python train.py --n_layer=10 --d_model=64 --n_head=1 --n_kv_head=1 --head_dim=64 --d_mlp=256 --vocab_size=8192 --activation="relu" --norm="layernorm" --norm_place="pre" --norm_eps=1e-05 --positions="rope" --rope_base=500000.0 --rope_fraction=1.0 --qk_norm=false --attn_scale=0.125 --bias="all" --tie_embeddings=true --parallel_block=false --init="normal" --init_std_qkv=0.0625 --init_std_o=0.014 --init_std_up=0.0625 --init_std_down=0.014 --optimizer="muon_variant" --lr=0.007 --lr_mult_o=2.0 --beta1=0.95 --lr_head=0.00593 --grad_clip=1.0 --warmup_steps=200 --schedule="wsd" --decay_fraction=1.0 --decay_shape="linear" --final_lr_fraction=0.05 --batch_tokens=8192 --seq_len=256 --doc_mask=false --train_tokens=97330000 --steps=11882 --dataset="wikipedia_en"
Each number is 128 + 24 x the weight over its row's rms, rounded and kept within 0 to 255. Layers, rows and columns count from 0. The size above them is the row's rms in percent of the matrix's.

# layer 5 attention output (transposed), 64x64, rms 0.387, rows 61-63, columns 0-63
size [113 106 129]
[[126  89 119 108 161 138 106 125 132 156 127 140  98  92 143 125 122 135  75 144 157 102 156 133 130 135 119 154 113 112 135 113 156  81 105 174 144 134  88 125 150 115 123 108 145  66  94 159 156 149 121 135 148 122 115 148 169 126 158 107 151  99 132 164]
 [139  98 116 151 156 135 109 132 134 173 151  94 151 139 151 125 106 117 105 107 144 130  96 107 123 101 161  77 182 106 157 138  98 133 142 167 101 143 154 115 142 120 149 129 146 130 107  79 135  85  92 154 156 127 104 115 114 110 149 157 144 153 125 108]
 [125 128 121 145 108  99 160  99  72 127 136 133 119 140 158 146 106 133 128 120 163 156 148 149 113 101  82 132 154 169 158 113 125 140  91 124  96 103 169 122 127 178  99  95 135 162 125 155 150 138 109 141 139  85 113 133 153  96 151 119 110 102 112 149]]
# layer 5 attention value, 64x64, rms 0.212, rows 62-63, columns 0-63
size [104 122]
[[123 121 145 155 136 123 179 125 149 148 133 113 152 152 148 168 147 123 150 141 156 155 132 119 111 122 113 144 113 106 115  93 131 158 110  98  90 108  83 140 165 142 114 115 133 114 122  66 127 155 122  72  91  99  99 117 138 122 141 163 134 160 113  92]
 [108 133 135 105 137 143 120 130 124 152 105 154  99 128  87 100 123 148 150 102 110 146 145 122 176 114 134 138 121 137 181 103 152  91  90 103 144 138  73 156 140 103 166  98 172 147 136 131  92 123 110 134 105 152 130 166 145 108 134 116 147 167 150 105]]
# layer 5 MLP up, 256x64, rms 0.24, rows 0-21, columns 0-63
size [ 92  95  90 119  98  97  99 101  93 105 102  98  89 112 101  97 102  99  97 100  91 102]
[[125 135 111 106 125 170 128 125 125 117 162  91 129 127 159 109 111 119 156 129 138 121 101 144 149 106 178 136 153 123 129  73 130 162  87 125 106 132 161 124 115 112 116 109 101 118 145 151 170  70 170 147 120  82 128 128 138 104 151 104 173 132 106 124]
 [139 114 118 131 131 123 119 156 149 130 110 150  82 128 167 119  82 124 137 140 119 145 126 161 134  97 141 151 136 122 121 135 145 123 143 159 156 135 157 132 140 118 115 146 107 111 114 119 125 198 109 114 102  84 109  93  63 128 108 159  82 146  97  92]
 [119 137 162 125 127 119 134 123 121 103 146 127 111 106 169  86 106 105 113 101 136 149 122 117 115 148 140 199 125 103 125 112 168 127 122 119 135 127 169 165 143 127 112 129 104 122 154 194  99 132 127 107  93 116 135 108 153 117 161 130 104 181 101 157]
 [142 154 136 148 135  93 157 132 141 149 136  95  85 172 146 150 140  94 124 125 104 122 142  99 131 122 153 107 122 163 152 112  94 157 109 128 158 117 167 137  97 112 151 139 125  68 116 139  93 116 177 117 128  90 100 132 136 170 153 153 146 149 127 126]
 [ 99 117 111 136  73 111  58 117 105 130 152 112 143 128 135  81 133 126 130  99 109  93 130 158 130 102 137 122 114 155 171 136 156 133 126 133 150 123 122 152 144 114 140 109 156 139 154 120 140 120 165 138 136 142 139  90 140  93  93  67 119 154  94 138]
 [150  92 182 152 114 138 101 104 140 157  90 135  90 170 147 129 130 142 110 122 110 154 142 130 139 116 142  93 125 132 126 123 124 139 154 151  91 137 121  88 137 175 135  90 165 101  92 141 152 102 115 113 153 160 122 159 115 168 140 167 155 120 130 147]
 [120 120 135 134 121 135  73 113 154 113 128 167 118  73 104  92 122 114 139 143 112 160 141 116 136 137 140 153 120 166 157 182 169 118 154 126 137 132  89 130 149 131 130 100 148 111  94 127 157 138 113 142  96 164 134 168 134 122  89 141  94 109 161 155]
 [157 133 160 103 135 137 105 175  92 121 140 141 137 133 135  76 119 121 110 109 106 139 141 117  88 111 124  95  60 152 128 132 132 142 113 147 125 144 112 175 163 150 117 113 142 109 102 140 140 146 140  94  96 134 136  97 148 129 153 145  92 147 106 180]
 [ 93 149 174 118  97 153  72 136 116 122 141 132 112 102 145 102 127 149  88  66 113 156 142 139 186 121 122 133 122  96 135 153 159  99 125 109 112 128 129 139 115 146 106 112 156 156 154  90 155 132 137  82 109 124 135 119 126 112  91 135 135 117 122 102]
 [154  70 165 116 128 115 164 113 124 125 123 143 123 124 127 119  80 121 134 105 115 108 142 124 184 159 148 142 196 147 128 113 124 142 121 190 127 124  97 120 144 134 128 151 155 133 106 124 159 162 143 107 125  74 121 132 124 124 104 125  90 146 115 128]
 [113 124 153 124 140 136  85  83 113  85 125 150 184  76 117 139 121 160  90 141 114 166 168 114 117 128 127 136 135 124 177 170 139 133 151 122 128 154 151 142 112 120 102 144 124 118 123 145 156 122 159 109 129 118 143  97 141  84 101 147  84 109 134 132]
 [121 154 153 107 139 119 120  54 123 123 110 135 109 138 140  84 120 176 182 139 130 135 167 154 155 117 144 161  93 105  85 151 123 120 177 134 102 137 101 110 125 111 119 137 124 127 132 149 148 140 121 113 108 108  97 100 149 119 127 159 114 109 138 168]
 [124 158 160 140  98 104  87  96 125 100 100 106 134 105 157 127 120  95 138  83 154 131 116 160 155 162 134 140 146 140  97 129 122 126 149 136  96  99  89 124  98 130 173 142 136 130 141 159 146 142 127  90 134  78 159  85 111 121 145 113 107 150 116  96]
 [114 114 102 139 154 135 119 125 124 166  99 154 109 148  97 136 127  72 152 118  90 122 167 162 164 109 159 150 135 138 123 102 118  98 113 166  90 146 112  92 145 100 127 127 136 137 117 113  92  73 153 159 129 118 137 103 100  89 134 110 107 148 120 145]
 [105 152 136 110 141 119 110 168 103  83 165 130 100 140 155 105 100 117 158 117 126 103 157  80 104 108 120 119 141 139 145 126 106 170 147 124 130 173 127 132  76 113 129  80 186 152 114  90 150 123 136 123 114 140 125 124 149 171 131 115 110 128 134 111]
 [132 117 129 141 139 135 165 111 147 170 108 148 125 173  73 169 158 123  72 148 100 150 129 112 132 119 124  91 135 175 125 101 145 100 133 146 189 142 136 120 163 125 135 138 124 141 113  93 160 126 158 146 130 122 119 102 117  97 133 102 106 118 133 101]
 [103 106 135 107 109 143 127 123  96 161 114 132 117 140 104 105 100  83 136 101 124 139 185 134 153 186  96 121 154 106 120 116 114 118 150 163 130 117 101 167 142 136 145  94 146 138 149 111 114 111 121 101 149 119 152 176 178 128 124 106 109 174 121 120]
 [151 124 168 162 120 112 100  86 145 138 123 114 141 105 169 100 175 117 107 115 132  97 163 114 122 146  88 148 179 149 108 144 127 138  94 138 131 147 114 169 106 126 127 127 111 147 138 126  83 150 122 125 128 131  95 124 145 153 103 153 106  97  78  95]
 [121 161 158  99 123 119  92 105 162 150 168 136 122 116 116 131 103 109 157 133 148 135 153 158 135 128 122 141 168 139 169 120 124 160  73 114  91 137  99 115 103 138 151  95 121 132 119 170 104 148  98 138 146 163 175 125 117 143 124 101 108 173 119 106]
 [ 82 112 146 131 139 130 168 133 118 163 116 136 110 130 134 134 165  99  92 149 123  91 158 133 128 163 137 168  93 135 155 150 152 123 140 120 145 126 130 139  74 111 121 153 130 127 122 147  69 110 178 127 131 122 125 154 166 118 118 143 133 171  79 140]
 [153 103 137 123 174 138 103 141 138 155 162 139 121 107 146 135 111 144 142  92 111 125 105 160 153 114 153 164 133 140 145 146 103 134 110 116  90 131 105 112 126 131 121  93 144 128 137  97 194 173  88 118 122 122 124  88  99 138  67 139  97 146 109 134]
 [ 93 161 146  72 138 128 197  99 113 174 123 145 136 137 136 161  75 116  84 121 107 111 130 155  89  92 110 106 125 131 124 137 113 118 155 148 129 100 150 152 129 119  93 105 104 131 146 150 125 140 168 147 133 134 154 140 121 101 114 127 128 150 123 116]]
# layer 5 MLP down (transposed), 256x64, rms 0.137, rows 0-21, columns 0-63
size [ 77  81  95 127  91  99  93  98 106 110  94 100 101 113  91  87 118  90  97  99  94 109]
[[167 148 128 172  93 115  97 150 140 123 112 144 119 130 116 144 198 131 111 125 105 131 132 113 147 142 108 136 104 136 134 178 118 122 152 114 166 113 112  96 126 120 180 147  99 116 141 111  90 151  78 129  85 146 136 152 121 125 135 111 115 122 162  94]
 [112 115  78 151 125 135 107 178  88 129 146  87 170  92 105 141 173 100 136 125 116 162  91 129 127 116 115 123 147 152  96 153 180 125 117 139 148 163 126 164  93 117 134  99 148 135 119 128 108 145 156 128  97  94 125 151 124 129 148 122 109 107 139 149]
 [136 109 110 108 129 142 114 161 166 134 156  88 124 149 135 138 120  78 139 148 135 137 143  98 131 171 149  99 105 115 111 107 119 140 157 117 142 138  81 101  94 151 150 126 105 157 144 122  91 120 172 126 134 110 183 163  79 130 109 130 159 117 108 147]
 [130 149 160 153 144 139 129 114 136 118 109 113 129 137 161 155  70 134 129 174 131 105 153 152 120 106 131 131 167  95 161 106  89 143 145 109 152 126 136 139 107 109 116  93 106 118 127  78 100 111 139 104 130  94 101 171 133 152 110 149 177  91 147 138]
 [109 161 128 141 142 108 126 104 115 107 121 127  97  59 124 118 116 123 165  95  94 148 114 154 169 138 141 106 186 134 151  89 114 113 106 127 108 132 154 110  99 170 122 117 102 120 108 128 105 145 127 149 123 153 178 164 158 150 143 129 126 154 110 131]
 [102 121 124 176 165 128 128 157 102 167 102 127 150 140 171 115 143 135 108 156 122 133 113  88 139 105  80 174 107 118 113 164 118 143 146 114 162 131 146 165 178 121 140 130 131 152 137 113 117  97 101  93 116 117 133  82 118 134 123  89 135 110 129 101]
 [126 114  88 118 148 157 113 137  98 133 135  83 137 127 141 159 162 148 110  97 104 154 150 108 148  93 106  87 160 113 138  91 116 157 149 127 124 142 149 148 124 131 109 133 124 155 149 125 139 151  92 161 184  99 110 120 131 156 155 144 132 133  65 103]
 [132 138 143 121 145 148 123 179 163 114 114  95 133  73 167 140 121 112 101 119 117 129 120 159 121 140 110 155 167 102 154  77 113 132 157 127 139 110 148  86 133 113 139 162 137 122  58 108 120 135 117 130 142 139 145 107 144 113 104 144 126 176 154 104]
 [136 111  97 112 132  92 172  93 153 151 175 139 125 138 114 120 134  84 169 159 135  90 148 117 116 105 138 128 113 179 163  97  99 158 149 126 120 118 127 120 143 139 131  85 138 106 106 182 122 127 130 135 131 120 143 147 106 114  85 147  96 165 124 136]
 [150 100 132 104  99 103 128 130 189 109 139  95 163 134 146 153 131 135 148 140  93 119 155 134 189 164 112  71  85 121 136 106 142 132 133 131 141 129  96 121 118 123 142 157 136 147 106 114  96 138 122 160 164 119 103 144  91 119  79 130 134 144 122 133]
 [146 142 138  89 113 127 111 148 138 143 139 124 146  94 142 152 160 114 139 119 108 123 140 117  95 132 170 114  90 147  75  81 121 137 125 148 134 123 110 127 126 119 153 134 176 113  78 124 120 139 119 164 144 146 126 185 109 147 140 131 153 111  58 143]
 [138 104 124 127 145 116 111  90 129 150 130 112 141  88 146 142 139 113 108 119 139 129  99 126 101 147 111 140 117 154 117 115 163 176 103 126 127  79 137  99  99  93 133 153 155 159 126  77  95 156 172 149 112 139 183 152 123 144 150 137 160 155  96 113]
 [122 121 168 108 147 127  91  97 122 125 136 149 120 138 158 147  94 147 140 153 138 108  94 123 133 117  91 148 131  83 130  77  88 106 178 133 177 126 132 173 138 127 137 145 113  98 169 127 102 164 113 148 133 124 107 124 103 159  87 138 146 134 122 148]
 [159 134  96 140  93 148 135  90 128 127 128 136 120 114 174 135  97 111 119 121 105 111 122 125 149 108 127 146 112 139 165 119 157 108 126 167  89 123 106  84 136 159 119 130 143 183 126  90 125 115 166 150 185  94 138 111  79 127 154 138 134 101 127 152]
 [144 142 152 126  82 108  99 108 147 102 149 114 127  98 154 173  87 141 136 124 118 150 140 127 118 148 115 150 106 111 121 134 107  93 123 147 134 118 109 107 133 131 114 131 117 117  38 146 125 190 119 159 135 169 146 157 125 133 116 136 152 128 154 160]
 [119 127  74 145 126 123 140 133 101 118 144 128 155  89 133 110  97 134 156 117 128 116 130 123 110 148 109 181 120 129 129 137 112 106 127 113 112 128 108 161 155 162 123 121 140 101 125 136  61 113 132 121 115 102 153 192 133 174 109 190 160 115 121 115]
 [153 137 194 135 134  73  93 144 117 124 125 134 141 176 140 138 158 123 110 153  90 130 127 135 125 111 122 147 144 120 159 139 129  96 133 144 117 126 117 114 114  95 149 151 152 140 111 161 139 109  96 127 128 141  82 136 141 127 114  55 165  91 131 109]
 [ 77 131 109 105  96 125 117 149 165 146 160 136 116 130  98 167 115 181 101 145 114  82 138 144 111 148 179 114  88 126 101 140 112 130 109 141  93 149 120 124 145 161  98 128 123 137 120  97 181 117 137 124 135 111  97 113 149 154 148 130 118 139 167 133]
 [117  98 110 150 121 152 111 154 113 109  94 143 141 119 195  87 133 147 133 141 108 122 150 142 107 141  98 132 149 139 115 118 118  84 156 136 151 126 139 167 166 113 131 129 120  99 112 150  75 108 131 111 122  92 107 163 167 130 126 119 182  94 146 136]
 [ 97 112 110 144 152 137 104 137 146 170 137 100  81  96 121 128  96 116 143 132 120 125 148 105 159 107  88 131  99 142 126 120  94 128 160 108 119 109 146 152 120 135 118 161 125 141 158 130 161 108 129 138 155  96  90 146 124 120 150 206  95 118 163 145]
 [125 128 105 155  92 117 119 139 118 131 117 123 161  80 110 119 114 114 154 141 124 155 140 133 164 139 126 110 134 137  81 107 186 151 168 142 117 149 168 143 111 155 105 152 125 127  94 115 125 111  93 116  74 112  98 144 131 171 119 126 138 102 146 179]
 [118 112 150 187  88 159 149 160  96 105 105 109 138 108 154  97 124 133 128 171 118 167 108 143 100 175 112 119  98 107 118 143 156 137  76 142 151 106 145 127 146  92 136 167 102 110 127 133 119  82 157 120 131 130 115 114 120 152 135 120 120 122 142 156]]